From a checkpoint of a small transformer trained on Wikipedia.
Training: a variant of Muon for these matrices, 87M tokens, 10566 steps.
Each number is 500 + 25 x the weight over the matrix's rms, rounded and kept within 0 to 999. Layers, rows and columns count from 0. Numbers have three digits each.

# layer 8 attention output, 128x128, rms 0.233, rows 0-82, columns 0-31
473478474474470518543485493470491494507558482535496497547527535529503487490471505498549538515490
456501442545526548463512511485521494477553495512535524473519504545470455504501516467499485516485
537533497551477471499492513500515514435497476474497515528532476466449485508491483468492526542497
540478519503533490490534499521487512531450470516448500506483514497475496496549503554540520525490
477481497505530496480489473513485466575542459492524522513478444503482560493430480513511494504511
518522575467524497506511569462507506541497484497474502466489516471466524499494500484477532477490
441528512482506490510522505535457508530531529497486522503496496473477507508502486544595539468485
504491506503517520473518501498535461461470542469476487492509567469457483499482501500483523492445
520501498482444547495463470448498472486525524503467441544514495481508508513489519510508496558456
520539497452451506509532445530480525511499521501518525501478533487486493485526465497497489477540
445479537491529491531452487482520480552491509467482498467457488471456517521499499501468519476486
497480520507545495496517500504471536512492524512481538443505454481519463489467522517505453487532
487494530483535448474497535533477477452500480479538489543511467484522513476514515472468507500487
524484495530509467477507519524504492495461457496531521536429456521550513500499469481519508510473
519464486519533526493514500499451497513518472526486515490520522526504497485509499482524504438509
549533509522475453518527468492529504493489464490499498503518455430450490519510476473562487511533
473480506512530486503477549486526494480468511491506509497508480541511576511521450468471496503482
503487527494518505552523486549531529552501503497507488485518530515496476495505509496494497515483
510553522512543486432473531494502504534520519549556534511504493490471527492501455489445590505451
534497459512492552528496479483568543481499510463536489496486504517470479512496500494486511525493
504509486519521474480525513510515501497551471496454528527467509444484520529513485515458514524480
551530528475490530499568493527463526479499499501488565500551451451522445519475545475465501476507
492581494462519525544490487535498481487502491514508517485517501522496478504491541490541457517496
472438507441499483497517492467506523445502518524456475513493489496510473542509492476506501504504
526490454505499503502521500546549479506489519439494498448509485498485541534541509487523504506537
408469507488444476470470504496521532452463499513533534479545523464521496523504508542442467494491
473558502501481500474484537462505496500467487520474469507485510459497511530519507507492524559485
549496507434498486507513530562516497516492538519517448413471520561488530490504460494517439479515
523526492503529504504478467491497419535512485577456423535500461493509510503525526495520533514497
495540514491518521520510508485505549495533502475494500506510470494455509513491461475501481462543
488507493527501448484470523527483513485479530547505508488469461508493481472460501511480503511479
469487525511476478526533510469490517528502503470528496506462560486511472509477475446524456486474
509510475518485495559501540484481524482508502479441445515521479547472505502464477520480474473488
503515553494574521484486476478518528472486550481518480546530481481516545477522455495465502496452
537470480497499490472475512550531452513533498495471479511539480500533511512506491487470483468478
527460497522484498502499549466511509507521482534477443477533513528518531496483480440523516445488
448526523518509458497459459451520466483441494493509552519488460494522525504518504499495532445510
476454521476470422539512483481514500509471470490513474497497472494531467501502505506463593463487
503497510473447511507564520486525520508525512547480539498532474511515513501485487477526510525504
489515460513525474515466507541537477525522542466488513479513496512550478485531468548513525549518
480535488499528560479506525475510487487460483457513515449513537532495485493491523498498483472502
503466450522515511501440522553481488509512511525480526519472542463456549480437538457463532502486
512501499552498519495551543502534508469478469470522497505463485495443499477502472502532504479524
496489465521513481503511480519497536492536523506499450548508494558495512452473484560493485513466
509520523498524510502499517511514479478536511481465515495495514497501490542465447534505536542469
446496509462551504490492506501501465523455475501486494517506510476469479558467477526445512515536
472510532510487463509496482490478517502527470542504486482488526497501531468502511524528495509468
511498546511484532501518501498504491503499500552500494538525461473503516532455521482472516499479
525494502496489521515485445503489495446459429456482504446490503493479494474507492485480504470477
525523478500536508494470491546462545484527464468474498526471516515513472506508500575491499547498
508509494477482487502473476536492532517522507475484524494515481516507496541511540533472458492532
500523465508509524540469460553520541519499546496466483501491531462493480465522494446530470470516
508585497522483484467490481497447454474520532509481490497498554509511467557516487515534440463493
484498538483500504500541526511525466530518478502487513504484469492483463507527516512465503489534
477537457505510480522488491482504504526469489551486457521452503551481520504550512513473482511547
503499520462493526491533466471490475500490465506515505469524503534483518498553480499503427486488
469489497488513534503516472522479520496495527514484512501455478460533476533479496504502517487489
496520530509489483513535504509516539506455467479478495484507490507506507529478532539497473496479
506505522460463536487507492516464505519510505484529555491483460539541491468481505485456485504488
460556454528464465516504482522488506486519512427513532472484516554488507542533521475510500491515
530455492543506530501531493458511539495475526479467518501491532479509468492538485472548512455521
482537478490470486470492503493513469541516458472485482536489472488500470508533493525475466535482
515524533492437501539515482516501514459454524479513516477480503547535519515495532509464525519513
548527491499442544533531524502493517507517514518515523512502479509507488450469502497519460492485
510503506485472520465508486509502547499507560500473530496474515492491505478515487542510512459479
526440537470472478501466563497506488496505505486471554525515514489545457481496562551516505522512
487479463495510491471492492519509524474489479511541498469513536467496474434575466531518503522507
491519497518521490541456547507456493495499469519515517485556479498496465519465509539527534495486
505483433526534480513494533498519520528517505461517489426502497568477508478475507453528480502532
467497514557475482506506566510527560503492474450474505495499508430447509556476470492473517551473
513438479511478503456470506472496431477494519491529514508524503498549511490509462486536499519486
470481535499528490469514504495466501466504508528561458558454439573491503506487490555496472445580
511513528471498514484535482473499438490568534528519495494498505509549508491479499510504514500468
463464501513534490493493470512482520507520534485509525493464499503468446456488500516514518518526
502521510510482480515482453502511522484500501483496536509518504498472458514520479530528515459551
535458514555565530516482492457481557531479463520482462469481504492520505474514497430489504492537
494492458492479430472472506465473531461531524545482504490464502536494491438438494542489528525532
522468503497507512485487464446514506533536504542491483492520553511468481541497556522497483500530
470502550507463512483494529514465487496466523572494473488534569566462490468548513499511521550510
466510515500498527504459473479477540519470467518512495554500502502463503463499485427498471467498
507542446501533505518539510540470508510479476521490463503470521492537500514523466499470472479484
495549468498523485527504469480470517482493470487505430538501521460544542477510492462493409510502
549520502504492491521500558557479555520449464497511514453489489509447526540508508508508465511533